config.yaml
num_key_value_heads: 2
head_dim: 64
norm_eps: 1e-05
positions: "rope"
lr_mult_down: 1.5
beta1: 0.9
batch_tokens: 16384
dataset: "wikipedia_en"
Each number is 128 + 24 x the weight over its row's rms, rounded and kept within 0 to 255. Layers, rows and columns count from 0. Numbers have three digits each. The size before them is the row's rms in percent of the matrix's.

# layer 5 attention output (transposed), 128x128, rms 0.194, rows 113-127, columns 0-127
064:127143119138087148163113182143118106168121108138097139166111183078150121092128119141117138171159128118149094120132133112148132131107104100102171141133129150086118137099139129134117066127122111120163117137130150125126132113108162117142141122134177133143164107121144164116119092116135123151108132101144124117140109133172120095105140114117143174120170165152102141198175122170147115111145
067:151147137128156127132123078127138118172175133109145157161102191101155115173136110122120099123101141139104133094153108118107076101100128115160136083143122114127102113133139152127150141095098142147125123131139130121080135165134127138101098153133151144159100130134136145157103114117100152134170077141146119119053189102104166142122115139144139175124141132133126137156109139127164123127142
056:097119141112109162070122142130139123162131156121144143141109119091103168148094136122131134152124140143146100137118129149122116111108151105107090137157146142144163097148166101116116126107168132135145057125137124116170152181145139144121111102127130121129130167148109075117181111133162157090147108086130166099144122105155118135141144111156114162158132140139171119076180132133106128148108
054:115126116123149156109125112130127176152125146181139114134165094114097159134160147138123098148128157134143125143121133134133171108092132146094123105124127128115118131130126167135122115166091101129056109145131150106145141135153124096102161156152095077090144123153166143178107125149102129127135149159137123144091114148110134150110112167096117144115118167171127094197113138137081132102121
058:116142076126098142131107112113148123124187148146140163166127159148103093132145069101151121136139174141128120151134152100104100147129121109123185089137114147116133059163135130157147137153121140121116105138138098074145120135122151134173137139153123089117146147136147113107129126123146103105134155144179080125131103155154096148126124160143106139137101179140145090115129082131123133133137
060:161133073113101113084115119174115153152158151109106138114140130130143188136111106157129123066137148144127148113130151143122119120103145157095155124168144126137142118119171108133116081167175096132109154123119134131163119132106114118170131144104110156148152107123092090138131115125115138107122105114137131134124199123078145131104156136145107130116126146132150126127116070129083186125113
058:111110136139156173135103138130134169140148099122097085094124175130153136118091072150114133143110092127156076153124148130108094102146127108150131107153139121148170102116148138146120146102113152116117168152139104100146150152124116067124176099091134080116142146130154151122118100098133109139123125144125133105141120154135139097113123205114169117162127112115140158089153141132113150109129
057:118149106143119127137103130087098135154145112117114124167144103135116148154137166138138153121182157112145166165161112148098132149145155110171119102107127119155083105088098097101131188134118129126137118119111118108105060143151150105148104088122114114049149130109181150143132117092096138159111147110130163125156131098130124106117132127143148099118116118133125121135110127142073139139148
058:133110135127143135088141144108107103092119134127097125098163155131159135131144118076090130140168140131133143125182134113100100103127130133141129140106159094109113051106123133118112119118118108150115117146172124102152133128113147163099140125097121140138133142186162119151122141155163138169121171168103143100125075111111149085152058145127106110128152123138118118099136094094113107118147
056:131133127136107136127123139106103166151119097095157124101109122168129137133117112127134126105143119129118091153137168103131151135114124142152127106126117130185111102124134137167136081127122146152179107148129141163106134146138151059135127168123125113106143159136154095118128095134143096143128147100184113139097145118109073120128113100110160184119129071078119120086152096157086145097115
059:128103132110141155083125058139078141153153150139140135113114176123107146109120151118110109132126127096126147144103148122164154158123155175150139097121128137112110155108127130140104140172109099139083106120138130094132130097124133102171129143158101151114116095135129123097162081161139104120149154088111122151142138129173145079171139159152105133136144102102090117121125122130182092101129
063:126129116108090146135118188124146142126095146090108093157157127123085080147092119072124127144143127124064152146118152119100170131129090097150122125117123183151118116129128112137094088140123125147094123143105160100115141146159125143119107103127092130100091090086122145160140136108152163103140124137095122116096163093132120114131183165134108121135112136095098136111110131163135129139150
052:130112161076115141137115140090096127121076102111124111181121167131139139143104103182134117121108135152131086149176096120153165114126087132145128129097152141122137131109103115113115164112094142153114159096157135149155131124105118092132121122117121142080136151134139164115149141138134146135106164174135162112152146099133136117157137149134122153161136184106154099096169125137150182148155
057:137125169141127142133137105132129148161099118097124117137134128122112094150119078149124060176140095120160131113145146128126101141134151145112149129149116102124140112093147095120139136122092194076106133136181130137150148130121168115111110122160134159154090136139136140121088156075137107101089161127125158147100085147145140139114142117100132096139115083135138111151129162106123139154072
063:127121133104136103172145075111126131150145142109182156144133147110170105137116128148117116126117095134124140132078131094145116140110081125098126138129137120147119112131090125125115152067118126111113112154114079132144135088140125171108145110161115131155137149104117093178138123119129118159091122105100148138129128090126181121139094067121131136156153171164138118110109117116205144121137
# layer 5 attention value, 128x128, rms 0.202, rows 114-127, columns 0-127
064:118133141108138116088156133118106121117132156116134114122130082110139151171120123105135124121148127097122104082135136155104097075115122153101133149107119097112123116110137139153151188166107131131147162146116091078126102154104104168124135139171159105141147113142117132122138122088086143168117121147085167136130149089107164130113084176150129151138126138142075171136119113182114125111109
058:126138147091148132105141092154149145121103039084081084125164118107112136133145153149133119138089120112123140122117085124125090109139149098153162061094117113131104131171117099121164101127078146113150142136063143150132107140137144077146140155131127142110153131121119111114102145125137126105100137131138146147125160143138117128153171098146149146130113157129141082146147115129137139138130
055:136124180139107113101177171153104108122114114130170140119118141161122105101123104172132154155147120073129131149120129086146122149112113126153177131157160114097137153161100120091103115139129111091132121126145160137097166099120114146132092116086122109147127102135151131150142125114140091098108129113141103127080153138096127131136064171132144132157193124131134132109141119121078121099109
058:128129089097081169165132084116121106108092130118062085152111162108104104146130100157150114158115104138116141154130118117121113112104123115192162137165133098131086122137169123114113085127136097110115146161096095114127121135109158153149079130159133124120151106163088118141141139129101102114163166121155139138113136157161101127099087117142137108120154129132118125148152133134177123130134
060:159145132166100088122128082138162151100125113100105096134120130115107117106110087130156101110151101110133099074122154144161144119114085118130105087122178113169123127155122077089162107127116072160131146168097106116113122153152162101144111132109126099129133158113083128126135096147119109132166161170120149105124175115111115115119102147152135099126137134124121168138140098136106102119134
060:117119136088106151119138137126126133124138134137103167133170159098129154145101136138187152169153123137125153106124095119079098126129105196122083098091114115115142095122158095131095086117143170115108113159108126110124146147155110135114102116111105094119172094144167106116117106135105163085123125100138089123136114135119094162115125082129156120134080168130148169133131125120136112112120
055:121129141163129164087108112118100116163109113130130150159085155148179158090154136134091079115136109144157132147167173086129105123128144155082103149115105133126143127135145106089110117117136101114104177083141133146122137153103121150139088168121126080129124112123105176101087112102133108160122126178127085116119133142125179126121163091135117116153118125128106099136117105134127137142150
061:093126183133128157115155174115100147168122145096173131142140145130131127150104131093115107139109140156119127142122145108135116091113140138136156141081138117118121124090095127157113123113164104120118108142114156141086138125094124116157112133091064136137140109164117138118124104156093111132153104169175112140155131141138121087122116115106213126151093132098105140123172130106175122146132
054:125144099084107122128153073148134130149145116111122116121124133072135126069170135168122168118152132168127145141128136136115143151138115132130110128146115127171122157146112125128104141189125162092111164108172102151120108168145145108126109160093099120060114115104164129102121167116133131112164136122136109153108118142101101159108123097146158138146129100106109163145132075113113144158116
058:126149116133153126120137138142173145134153124175090086144159132105107148128098079084138146101124147140178135123093145167136124133105151178149161137152160108110137121166096090138091088137116122132119087112174164138157145136140140150127143166128112167137125126121135136113118137133137122133125114165128096120139142132151157134139163175135151161132133116090124138118116212138103109103090
065:143127092142120119104132168096123127158105127129102131142112124152137131132147162126132097133148105101117175133123139123163155072130127107134111130184112163086134139092143119128131133135087162143122123159096106099131094157116189132145136140107097126135124113058146131105155114119181092103087134113133097101113118103129169083132144090132138171115140142099127148114118149111079145155136
054:142071104115115159144126129103140099122154098159145160150141130083141096140117152082106118135128136144141118137150115128143094107144067106152112126106104100152108132154128155136145112129157189111147124128136159092107194129167159094135144121110118111130128139178167126107133157108158091117152117151154132104160154141115149105133115087143114171105065125142147154120142131136137133110151
055:116088141116141121175137187158136124114153081113099202109135114121149142127119127114143130172161168117104135137091126152069126131140131121147127160100105104102129117135090087147155161158148115166143080108118119142126130136114126159116133115141137085136121106130114142120114101136120118102134141079104146086120129160178118171096136109123119107165089145153137109156148138105098140127130
061:136135139134140152091084137112150084106100171140096155112128120126140090117104117155161143114132150143111117117148076126181127112104125111112115125107177152133141143123094119146108187111147145130151150115124147118124116114137147131145164098145134144110131134171146118172105133091075143143131111142151159131132156121168112122122102146091098167119117115120141062108132175155129163103180
# layer 5 MLP gate, 320x128, rms 0.127, rows 0-26, columns 0-127
104:141114150091097147157159115161104147141118145110132111159120153152125082139091155115134070119157154117129125164147117154134123150133124110157135157133159100122166046094118086108113095192126093155115112126118123080117174134142111140132135162131125128150131118142171112141104136108109131112093091092083143156143128149095161104139127130142109149109127127139122142094161102140117130142138
082:126130184147123104132103143147109138109111087120137118191135111150118118133110176117163135128145106134108143154148140141143129139080096145121121111140144117114144155132114125140122153160109131129127063137176148114160171107146133137156095122190088143156135171136128067140133115095125121113162118131097106114135103172109140188165152146097138123134123150085097106144129128114132101118111
107:168083111114137086115159149126101067170105138114108136129122114158124118149087147101160108070141086158142094139119123111152149118077121112129179156129137125119108132132119138136134140165076130119134159160121119117126128130108103151183141120166105159132137109153103135128161096119090117144094175126171164139093165127100137108123130119133128145142135160123133174123144146116157111128130
090:124105129125127122147141142103083130143119133153173112132129128175154135104132145144108104129115092146114108153104138136112128154140126147097138112182125120109126098086133119087119135085165106100162105178115147081105149130171139135092130125147102099127134131136058113109159130170122095130114102127106131158169133154143129135119114155147168167139157168101113130185116114109108100099095
082:081085077156149109142135132134140090108123141123084131125139156134147121082117157120117161174141118123129070135103127084137098155140119142134159120144130151125144114099136156112173142163080151157154123141094113051067145154138170168104135139153146113118109106132122163121115105155138140157149167126130130130120136162135121165113116139125129147128124090102108106112139129134103142127152
107:092128102063131142126145109121114144107139105140069120114134122152134146129114132106083155124090124182140151095137110165126165158078102135110126111143124148133125091091115119135120158135097140110180131109088114142104079136129130117139186117150150120145094130140109142153120084146129098126114132142117164153143174145144114121114135139114131152153112096096107136101168167158146095160114
109:084120134108093170094174156105059163181147146163146149107102128136123137106136086121143113120125117118164163136128131127124151189118115122103133126129124123150113074137096148142134145084116170069106114137111135143118124126153123136121138140155120133123172132136160120112125144135126136133142151090182103136145133156109127101122129075139098082141096130151129120173103143108130109150117
102:140180120122141116113098097166115162119105128117129153137120151141155109141148133139123106121129107131145099142137122087116143174109150114145165106115166169126132168168164158110177146130144157135083068129158123106114125121087169147186135106165108106165135108128146120159092141122121156131152137068131143094122128129127129100145092135179128139138121129117143101093147096142121129151096
103:122105115119144122080129157087130174141153153132149111097134125106144133140127170120133121119115130094109138156079141126109160125055202075080142097131091132121097128129134098133140139111120146138144143115123154152116135100131155142101107142133118135124100196104125142077099117176110131127137137127098129156163122150131168115138104092112127151125157124119112112125113125143090090155139
100:171124112115129122131119120115120125160089101144108155087109131143151119142116152111126173095137166114111156142084149158112139161154121138135111117104135129109101144154130131127175120125163063151142120134129111138155132097141173109130163143128095188145150138099134110073112095117112118143128121103178104140088138112086126131097137139113138121155171092074135135111158095093124137164119
105:089198122117087121134130118118153087090073169156087108134109122147156130170079155089121154122149106097111134099115066116120153103143131133140123132117132126151137099134145145135114137143110115152165124098096122114126137087105155116114126095153089115138168105161144146130116139145119079122122087127154105105133142115136123088127104131161109127147108136134135129146088155153106141152174
100:162130129136139155154157059136159116123111137123103098100159127112116083111112112106129185102157111126132123160155164095102135098124108136153136111114096142142087117129124105142102137157144102143147133109128160108137087183122129125182146111130113128096158113106110134105106092128138139141115113171142186138124126132127121072141151129133122130116129122147189080152163150158159129119146
111:094144121119146125103147128139116125107103122110100119142134131115131121107096125138134136098144175106093111140137127096150135126140137138147174125114107185147074144138171109096136116106143145119133135105124129097186122176133156154090174095081165145162135100120135100144121142088130140111153137086141163114124161135121148108108142166067126123121115157135166180139131087177118136128133
098:090137147093151084096119111135106152157149134111136093161104138144148153140136128115077123120143120159123095097117138156152111155118138153113088124120149117134153128119161112190178146140125164140149131133098123105112120163142161141154118112149081098110103150160150160114131105136111140114108149146105106147154134154141137123171085136156099138112085193187140119110138124107153107118111
090:140149117130142156120164117113133099135150131146160098133106110150156121176142096145133156126109144087100093146126117167134137120162138116118159135155142141153121151091167132126131138150107123167137117157133094096132152131138136142136110113116134097185098120142054145137079119148173149148149145133100116150105096158124092109146172108147147160110074138152078130144121152109161150109102
099:120111118122090132073164111170120137091105119085116137154094117101096088125176114129139112150122127165123105122101101120121097177109147121143135122142116142098115142136107148102130172111121186107095135135143067137154124162156127119083150152131137100117161130154155104124164095093097085133134156134125147093186131157114141128136131124117141137127147114158155117117137087132158133157144
097:132107129139143116107145116115125150103143111142127131145136089167114076099117154163134128151182129167138121129160160141179116139119131087104120113142059100160115085146095104108164133167126141125123121129138134131128081112124127127146123130151053132120135182132127112100156127097143136148146079091139183127121148148091129118109113110147110141118184107143143145134128125108151115154144
105:151166146132155128086160143124102133197100084125130089099162161131119089085154100100120148135142117101133150088123153103100153123167119120115120144170138129125106117120165091121139095130121149113099155129095111110104140152162131145108138100124099110094142113175142124119081131127137143105177135110132132135165145103128135105114160112134140105121147117176096143123114141088101122106078
085:168124171149130157136111115139127108081124147157182114120109145168157161174127146130143138108122109155129142157129112125118145158162092138171156123129125118130156121123084119107113139139107118161131111152173121118131134099173138110172154110158114150119090146136087115141126142159142129138114076116155146111124169194120141145143122097090084117150147147122120073100130109112129152090124
097:155094123120131135129136122128157095149103085159119125124125124181120154158149120151131165134171128150133181132165177106095125132123190137142115162103098159134113147114156131124090151134128172108145172126206124138088159145124138112133131077110116132105091145118144159134134164117130172134148113118107120114115103100100119143178154125154168129123102120125112150155112137132120147131126
107:147131152153134153087110153130152150142123144164146125099145135142082101130144115130103142102120160113155115147095128150139123104114124136156171169136125153131135159108155096123134107139115067109125140147124130093129114116121120145135132115091127138114113116085082124094098148134084113135146158165124123154122159175155153105118115120107149165066180127114087108078151127125158097071123
099:156151124128138161102106076135138137135145125125093124104161120088147135141178137121172143153119175150099136139154079082140116165167112134116118111152134146108140085158138151145127116127107137137095134169148108148094122147123148140122112111126160156082088094118128151110104141138118117092134176129135124105126118141139099122133111082097168124128117154117158176143160151098129161085166
092:126151149176124141114103113091125133138132135144178109095172124166140172155104148086116119112108120130145138131108150122105134104110164102134124100163146132122146132153107124104124117150117142170149126086139120129134112098162137065061114141114157142140107148142119104113106100110123148104145110103152122121146124117123139082115163177086131155145146109151127108158099117089133172186157
097:106093109101142106143104111094114122116104121097078170115156148148093113127121112162138102089127151093099154104178162112122152096110151045138127137117139116100180163092128075161149122083102133179115147131120130088100124114126126139134131119115162118135138140113099153124119125115133135099126092138075135138153102095139156136142119123137124127144158093154131121137124111140111132113164
104:159110143115101132128126175105141103105131081105163104093147112143119104076093109130122145149075151096152114109158095135145137170131088101110118105090154079110111097114152126149125131123107123110137095116168121152115115111102116107072132129122145168097108155144148103123118128123106135173133155109146122155085107106130106120143088129115111158138098163171114152124169154127153152133134
095:118120089095102125104149069115118162163094126100091123144107121164152141117152177110140157143160100130137137106143134112146085089161097102136136151159120129071127110102139111102120191149121115111120147150154099153119100128125149121136117105136149119143125137161105118121151137104143086153144149152112128142132146101133151168105120121156130118117161118155187141142092101127095191129131
101:130142125129113125104110154165125111135152108115119126128114166148126107203132131115121115189141121116099098085068115155140133120136135157141153091164139102114185103141118124121133102149108113162097109150128140061150126147113144152162081119118126141157163102105131134092142130152147155111097130118143085085140113127107136135115166096130116138182123129123096127109151101131107123093146
# layer 5 MLP up, 320x128, rms 0.126, rows 0-26, columns 0-127
098:116085123127090104121133135125101161118127122120112102159110137129112162097084130131145143112148110162089141128134143145093160098206098126142128117127154117121113119109100156091144162150125146117129163168178136123144146143113099114109142115138158145155118111099082140153107139147100118157142098125095150159092124120095129099150127096160065135143131125145124137153187133122166083122120
082:121115135114147128147122158126175146142117131098102126121095168134128126108139098109156122102084137127133138126126135114093077154117143151163128131142129120161109139108147144114157119093176100145150108119153142138133130098164090165146113113114117083141117111090123143170178127141163142138132187103077102096104123115176116087103130140136078125151073095144149162142134140133147159119143
103:129119131151183156085169166113128125105135118133135115114134092124105074109162141170126142116134128141125153157125152110128132091072141143133155078103143163161152112160121166172126128166127090089125113133085131151168137173155097074153135109132138130133152093148131143141109116131091113122128106145138137153106130114141091170156123110139166135145171130121113116146102125140112171125138
088:131092118116135135107145171116100123152097121078131110149122108133119099140134137120064171151151116109100124105115135165155092138122134111147143136137083094145133108103155109122143125135107122149110151081127109109100131156137147148139171054124136161108103124135128147107114134117111127078135154187114136150137093127082101113121131155163128117156079109134143139169111166141163098127104
077:130128185108087168143137162104125125143134119138128086142108127170129123188153113114098141124149184169152150155121114175136157123108117140127151139134089161076114126134101113119086128127138139106117153133135106146133096108118152120136160135127101173150141133152111105162163108122090080120132095114141153097131126136089128109112173120132138110112143123137132127100133100096153083125068
103:190120172124130100112073119145110108132149133126077124125108139126105138143148124144119139163149100086120188142113125172117103172150149091120145101128112086163166119125126151140129130140146131143187110140164113117132107128146151107131146099089098105119117138147084115122096125147151113114114127122121145140113180123085107151124151137091152125162094074122109154133151141133094158137117
106:106075144099107171085111136168138116143142193125143108123103158158123151160170149166109149129129111130162136138090126130152115107095141133114147135066111095142176109087150142160099128163142134128130117115105141174104109146114161134100142109153144130103101121153138126087144121145113112141112093160132105132150119158133121106140101125109087103101110114158149179103140118141136090128132
098:116115079143101116126074135108139116100114102199127110141130130145191128103091138143133174114111114130101129102076141135157120112147149110140112127162114126127168097111094081132133146106112094124161144147132119175121158120099104122126085118129100125088098115168121148128164114149156113131129129182150139089124164098151150150137096104104140115104116106104139109142135101164137135130122
098:105169130110100141174122145162115122143131124142151174143166112123135123123109080144149117150110151169145102129135124162121134161151092131122120097141104085160120155110074143109129120114159111125106081099117164120146140115115157151147128146136135148113148160184101152081145152119122139098126087087119103089136130123110127110094145116152090096105080101089119087140099127137138138144100
106:146150111125149126084137125099105146112152144084157098122129103160140153141155101132137082147133154085131103105144121101130153125102138095119103149143111098197104152141124133158152114100140070140144138136128156122131146136143135131111176119140153116144135121101121132095088168128168124115148140140091117110167134130122152117131140137133155159082120088148194142146108083143166135081111
096:165126123093132141124145146120107131063136125117133149145110115081109160124128142145152123136115136109157150173126156110131181113150151087094170141133135147063133134100113149118145108105157141134118151135092157141130113159128115097153095108101152151111131127100174179140121130084162130136124118087141096094144110149119151134096100092161091173118099127114150103090134119108151126124115
102:122116151140139138153141153128157122119149082147125126146121148149075145116120100134128113119083100159139125102101133117128130150118140155131132107176156121130103111126107099119109169140115123110112067085166106090109149093117129132127176106160157121092104122143146157139092103120128167159088136133131129101105148151097110139125174176153085139106180149105142121153134089136183116132122
111:140147109110114156174119100119101123137155111146098153107107101108110124133147101118083126080135110120113087105115142147133115160162123139171133170149131129130151124133146124123135135137111084122100099108100140123091119139106143142114137145160109098129111147113113143117098140143119168096114137113089132129173105100110142101137102161156103145056159122172102103159141146047156104143106
096:128148108111127134144078077102099113144172110095124113157124133118126162106133126135088142164131112127100131171055088150118074152121137152157100143134134147149109145108164154117163132117173169125140177157117125123149137130137106090119131120113099110125159120160121152139144123123146085121117155103149111125153134123121117102126091148134116124146129138168116159126065159133128142074108
100:095070116139152155111162154172094100141133147105121138127148097161103129135161102142118090099103119159141140122116136128116092145136127155064122153119153115135124128094092159153116150120118136146103099133158085122121132142107105122173138103133134094156119082112106128151132173140185127153132098085117127115146133104097152143145121175123179115151147120130132128108133145158083118167143
095:151113099142155120138132052099096097164121134115103130179085109130137118103105092157115106167126149112156129102131149128123131168128109119090175129102115133098124079128135152110147107117134155162142149120159163127128165156143118187106106167120137096101133135124171109095153154120125111137135137118151115115129103163117159123112152086144151122116134140134105109148149112160162135105077
103:141121147170125148157127114106156145127131166152113099128122094146123123138186141088175132091149088153149135191173120123170114137119165132123117152132098122135110101146097146116103133160088118110186100115112141140139099116118134140124117139160096143131156132132108145123146092146146117104137104095126138107115088131090110145149113137117122145176180099117137148115123106141114089165180
097:131147143198152105137158163148179166095131117165146142114121126124083153166108094113143167158146182150125137127112119102117128132156128141159146142106154110119135122148130132136126130125124119159182073081121097136142149140111121127103155153109124124116140158139111158133171103111159134145134155152137123111080118116159120116127147143137160103174075130109116120112129107128143098180155
086:138114148114157173139155156160123159097190134127117128109068113132164135108111133122125137136150147140100131120087135121158114134155143127170142133104124141112097173117096149127115112151100114139117131163103086113181138083129159115127101156148108111131096111096148089118139119136092114129123138119159141153082098155105128178186110156148154130129122075149141117140105115161157136117123
108:135158113108094130135120147140145168097167094123115134082123114158114109118155136116135122146142124151085135144115096147132142120102131082135077103111105114118079094118113108153112151140114129157128075129133130132106086114173149110118129155115093173146103146123101139106132134175149089132132154163127111128139116157124114150099130145159130141114107112160094173086138118051103100147147
105:059135148116155121124122163140091123140155110114161089097151132118075124090143129173131113113132141109129138091128092091142161120147118124138116113145171130130123113128112106120159133139125128149141164125171102143113167164144129106117144166155133125122153145149088118111099153079103131092143123170142137121170178099122105146142148099145162067127114081101141143108159124126156120127120
096:171127122108152134156121108110151093154086125106132119121106120112106138137117119114086161136128135120116179138175102137136109120116119143132132173055145074128082128147114125128171097158126132115149116126143106117102115168115166116117073111136130125085095173117102144152129085083129099113114144103140082106134118093106137138103139141078105181118131116134135155126111110132112114135131
100:157122107142126136100110151106095145122134128158125120132146110137121099120109101161098086099159123132134130119122164134154116144113132141129155111174139111112193166134125114116099164116164150138136077170170133129186158150149105125088162164095111109163119152160099087112126133085169113106098097127115116123136160119110120084135115140090145160149129087105143117106139119088113129116134
087:139083123167132094149167088142136095181164097141131140144095179148154127121133142112102135121097138155099148178085143158131127112119111150156150174140126113149121105135126108097123166126120099156158135123134176148117136099146136146143156154132128157155153089156122154129137094101116184121138104154120121124132110125120074140123138152137114070160126137156113152119155093131101109141143
095:165085113107133138147105115079115177123145159143129171116118164098142118087112137121110146147123132137127155135134119140122121120094117167112121159112124136091125110120112133090104121117140116136148152137159124128093089129148148147125105143128138152150156126116144119103133120116095151087118156149119137100111176133135136121120090152052105071093100118135145144141121157121190119048125
104:119167138169151117146112121129148135092139171153137131080125162092166164140131094086124119118100141150131120127119101147133146110147131131132111095096115136131152095127086152112145159118136128081125134111151125111107122148148097133149115088138138169129091111119169121143102102168143130106127125106118181133134111148154152091157136168119173117177178105091117129116130119078125072120110
101:122141162062145103132119117143136156102097112117137136091157111080128130094119126151121190138145124152153102161156161123156135142122145109084111112081114129109105128083137147125128115114151131120136098123150108132123143126118144110127192139090112132122111176137126106134098161109123174131135095145086154100147136114120106105087131168098111119085107119138121116108095158144140169128178
# layer 5 MLP down (transposed), 320x128, rms 0.0699, rows 0-25, columns 0-127
103:119124130146147128148059116097147109122124103118137136119158137105146146130183130098137150151117128124149093118137154121130105084077144152158099112128097103157144142127116187131126148087101146147120138092122199151123098123112105146124094094077081108110157147151164117097147103128108123120112143170140121095148154146118088174134165138127144116124141120119151103133101136159103116128127
091:157105150107149119076152153135135061089134155144094135147181087107114101120137174119130121146153135116152113153127133185110142130104126124115123089137147107092160151153144092129136120132121161114104153090158106136126143133091135125138073138103109146108116146119137111113083136117135104127136112132147143132176120134084134171137147150124132083167127128104118114130114133095101093110071
099:129085118115139100139116094145117143185085111072149128124136138116156130139111168095137173099118085142109125123163120125141093123125135122108110147142154101100121131104123130105126152174159137141106161112133100109134157139101114141129117138126124120142129119154074151145120153145148125138113113105106100116084138145105204142082115124091163183146150111127146157123155134092178157126135
098:105126128129132140114121162088115093151131105159116132118126085119156138106099134136094105136108156161157168148152150116089133165147138091131107144145150110127119161100164165129108125125182139114121111169130140140109174149147170148089136142165112112096153101077081106130161145187135090143125105096131149154112137124154132134152116126137115169113159150136093125139142077122101134118112
095:122136113114159136135128171094150123119124090145103095103125108114125151085141125083122088141145148153157115123106139099127112158094120164087161135121110154124166130107110116081161152136144155145096142145117122072091130132158174158144131151150147089116111128108172166139121123121131153162144148159136088130131126160085138114144110100116129173118125082146100157114184125126126126128168
097:134124145123137110150130125152119122140091196144177165140162137139144128153107172154138118117104150170119119099157149096135106110149134121113124137103155133098148168149155105112149152130146097156139140141127115137102131110111162115075119174146139157142126148097094112119118130096164111135117153126138099154136100100130142140198120118189113138111149155101155132102111119084095164133092
105:099147095141141122127194109138149113121145120154120148107122147173138125119070101121135131128155128152111132130159106120161096112136140179147096129177076143112105132142119093104115118123113116152124134137144118149131130121135126076187112125151136100151124142100082155144128110123148156158146127122104142133149146114156124135128078148103161116152174130091150128100113096187106177098138
100:135102137157143105099136137139111151156135129126181108094100163124111146142195151121139144112153143132167158104175116097115094094098091152129144159098105144158070147130119149101156116125092154129119092152167116119163126106135150159148128141163149117126130174155155134159091123132099144122144140103108140150116114135117091138147116130158118124149162140137150158164110179159117143098122
103:161109153142146144128121099164197153157118104122118135117081110110108150131137152100099136123134118119092148126132150088149141129133160157167137164136148126102135128080154116129193164113145142095157153138153107106157136155151106109142146132135123084119130102105173107167131144122100087142121143173148131141144093167107110142106142119139113129123164125118158163094154120084143098136098
101:110108125135126129151132180179095095123093129176118173134119121154124070110125131164148163083119116184151152135139148141101102100157116134168101130102171154081108091167140140091130106133127144109124157141109090125173110133126147089133126130124105135102121125137156136165115105104125142112100118124143129110116095105101112137115139146094136129164121162111106135166113139121083165127148
096:112150143125086103120141176102135073117108169104126106119119117176128110142121147086100143105130124110108129131165087155113094151126134158132072089126114139143113139115109119120116066151098112146124130064120114133139122119110145141140184143131126093097169127166140114134129171119147123122119122112134167132120160118134144082146118145145154106143126159139135124172142078128126116069144
095:152117115142128133140124085113126133122169154100170130142148138153151164155139141146117085121151129124094120113160125114097096124150139165113150156106077102127126146101145149115134122123120121148116114157103153170149150128105177107123066158099125113132108174139086111112162127140128117095158130110110109133164141163121161111109075087064109122167101112110090123107132164143121126148133
111:111129140129133105097106174158152138121114158077148133169143098140121132143128128099165120093111127112116118134140117120088119100158115138140096109133111118143106105139139123111123122138139159147114114142150144117149124111160105118141197109087083156146153070181138107150122153100151065132121128154160141088129142172109089117098079109114138152119113097115120125083126112145099162120150
095:128170151179106110153134120167153085143125123172142136142138124148162092117114159093188132114141124119097113080135087134127144133120159104113114131131143143163136129118118123144091126141107119130145084110157125080108091124123077139096131127112116119110160155124119118128124114153101136130168098158132150096079117064160110141105126092147142116112165130080107131146150103124116111166144
099:113160155103132112152120128117179133107176174146130132107085113109128099140146119073110114155143111103129155074143140108123150106143155107155116130119130112119142137118099088116124114136175121097141170141132153121128117119154172142092106130143160145108106129096212128136139123080090131148117113149129131143118134173181118095108172103124107122132133131128114160123134118165154106105153
095:132126137137125127172119127153128142158162124144156132125141118130114127156115144107070143103114147128084154169115130089124153087122143093135127153157108120177112123107133119133157117144144107159122110156150103121166138081101151104138156108130117116140107143119065151184113147137144178085104151119162143137135122085140149130107122112144081129191094143094115116112113083113119163109123
101:130111144078125148138152112163147097127068078089084151126119153156169152122052109105104120128150123136119109126098128111106147054125123131149138139117182124123142106129155137117121171096143163152132132139121129114104165117110128144131101095093154074143102124113130134127105130139099148154103073164132128126125137136133128108132134102107120118147125147126124133131117159133129164105075
103:127090117120155155107127106122114110109130134132141126106126112108125171162136163186157143129159109130191101115113138158114195153187117146103151132129150127133101123144112087072110131151108097111108165089104110184129138083104158133137092132136129123132134121129077128124099100081133119137125132116119145127179117165124129136120136131153081155156124109117139113094134133150123130113155
093:144128115152099132150144133106127093134088132137114128156167094153121143162182104145156121113131090106165133129149128124102118124099072120119112105126085102148138135119165144111103109100118140138114096100138164128122131144127135153122142146140147111113124117180120161132092151131172138161160087120109163121152121145153123094125136135106114109148107209070134105144146103113067121120155
100:114104132159111123098153120152088115157086138155087089132137137101143138136117128130102174121158123136121158086136152129107168158147142133095116139152167126102147151182154113152207085125139129092185166130149159120117103112095127124102118124099152130108135122149140112105132130125111119104117109121098138120126123143119119135157188112130145167175146148107119158132086097112123112106131
097:122121127152129111118138123087118120108106140139119158143157137113174127127122110097110156137122110129131134178116121111145138132121181142126122143130091175151117103125123127150094084123110104114115115129094135104142098140138129140149087101083172140149139088117140109139172094175127135145109160121107148117069121149127129077129101167160117157063119165178140083115149106164136109122104
101:134163145151126154149153077156074107135146109140101157125163158136164130107102089100078143078125113131103136142122143111156087115143143114132147120142134124143140162156141156166124096108142122101140112120139125147138165125102121131075130135146142138194157128103084147122133069145124155107117169086144114126147118136137176141143106168126116130120126117160145108128126134075136161118112
100:114097138136149123140144098142146101134118179107162095174084113126087166157125147105141130142126129152086128135136104115099144156115117111111155109091120130124111121118090125149140101115092150152118149089147123153148070129128095130130142127142155124134194107096164167101130120139097134179108148118127104142103125119131111172155120135170177141071137147131124125136153150144162155096139
098:146143157155087149124156075099180135089126165142095121106086105122148118118139140111105117171143134149147100099153121120101117155134135149109120132110127135137132132166114119103140157112166146100125118147162158159128136146172119140109111148146128109117090128107101068087148128124127133169094123123113117127117132163101132137112124109104150187132088118119164100116104154115208122130128
107:109144136110112148115130182084154128145114081129158103147124080117131139109109146150154141102143122143121139162156106083120144123113119076136186129153159131121155109224168090127124162130123144168110127100098107141132118101119131132147156100177137135084129115143081095158135114112147132145126087119103093158109103096131131111134133123119129133148138130114134132123155121111099151115123
096:141137136099116152097118163124108131149167084073130095167165122165140125126163145126119100124139104095139152136129092096148132131133110136114130121136112159102094155125118118130122093165117148150108081161102114145120097118175133149131142104111093127105174130140087149137139159150137152144164136164085081142114156104105118169147121123136119133125089163119174106166120135154123173114156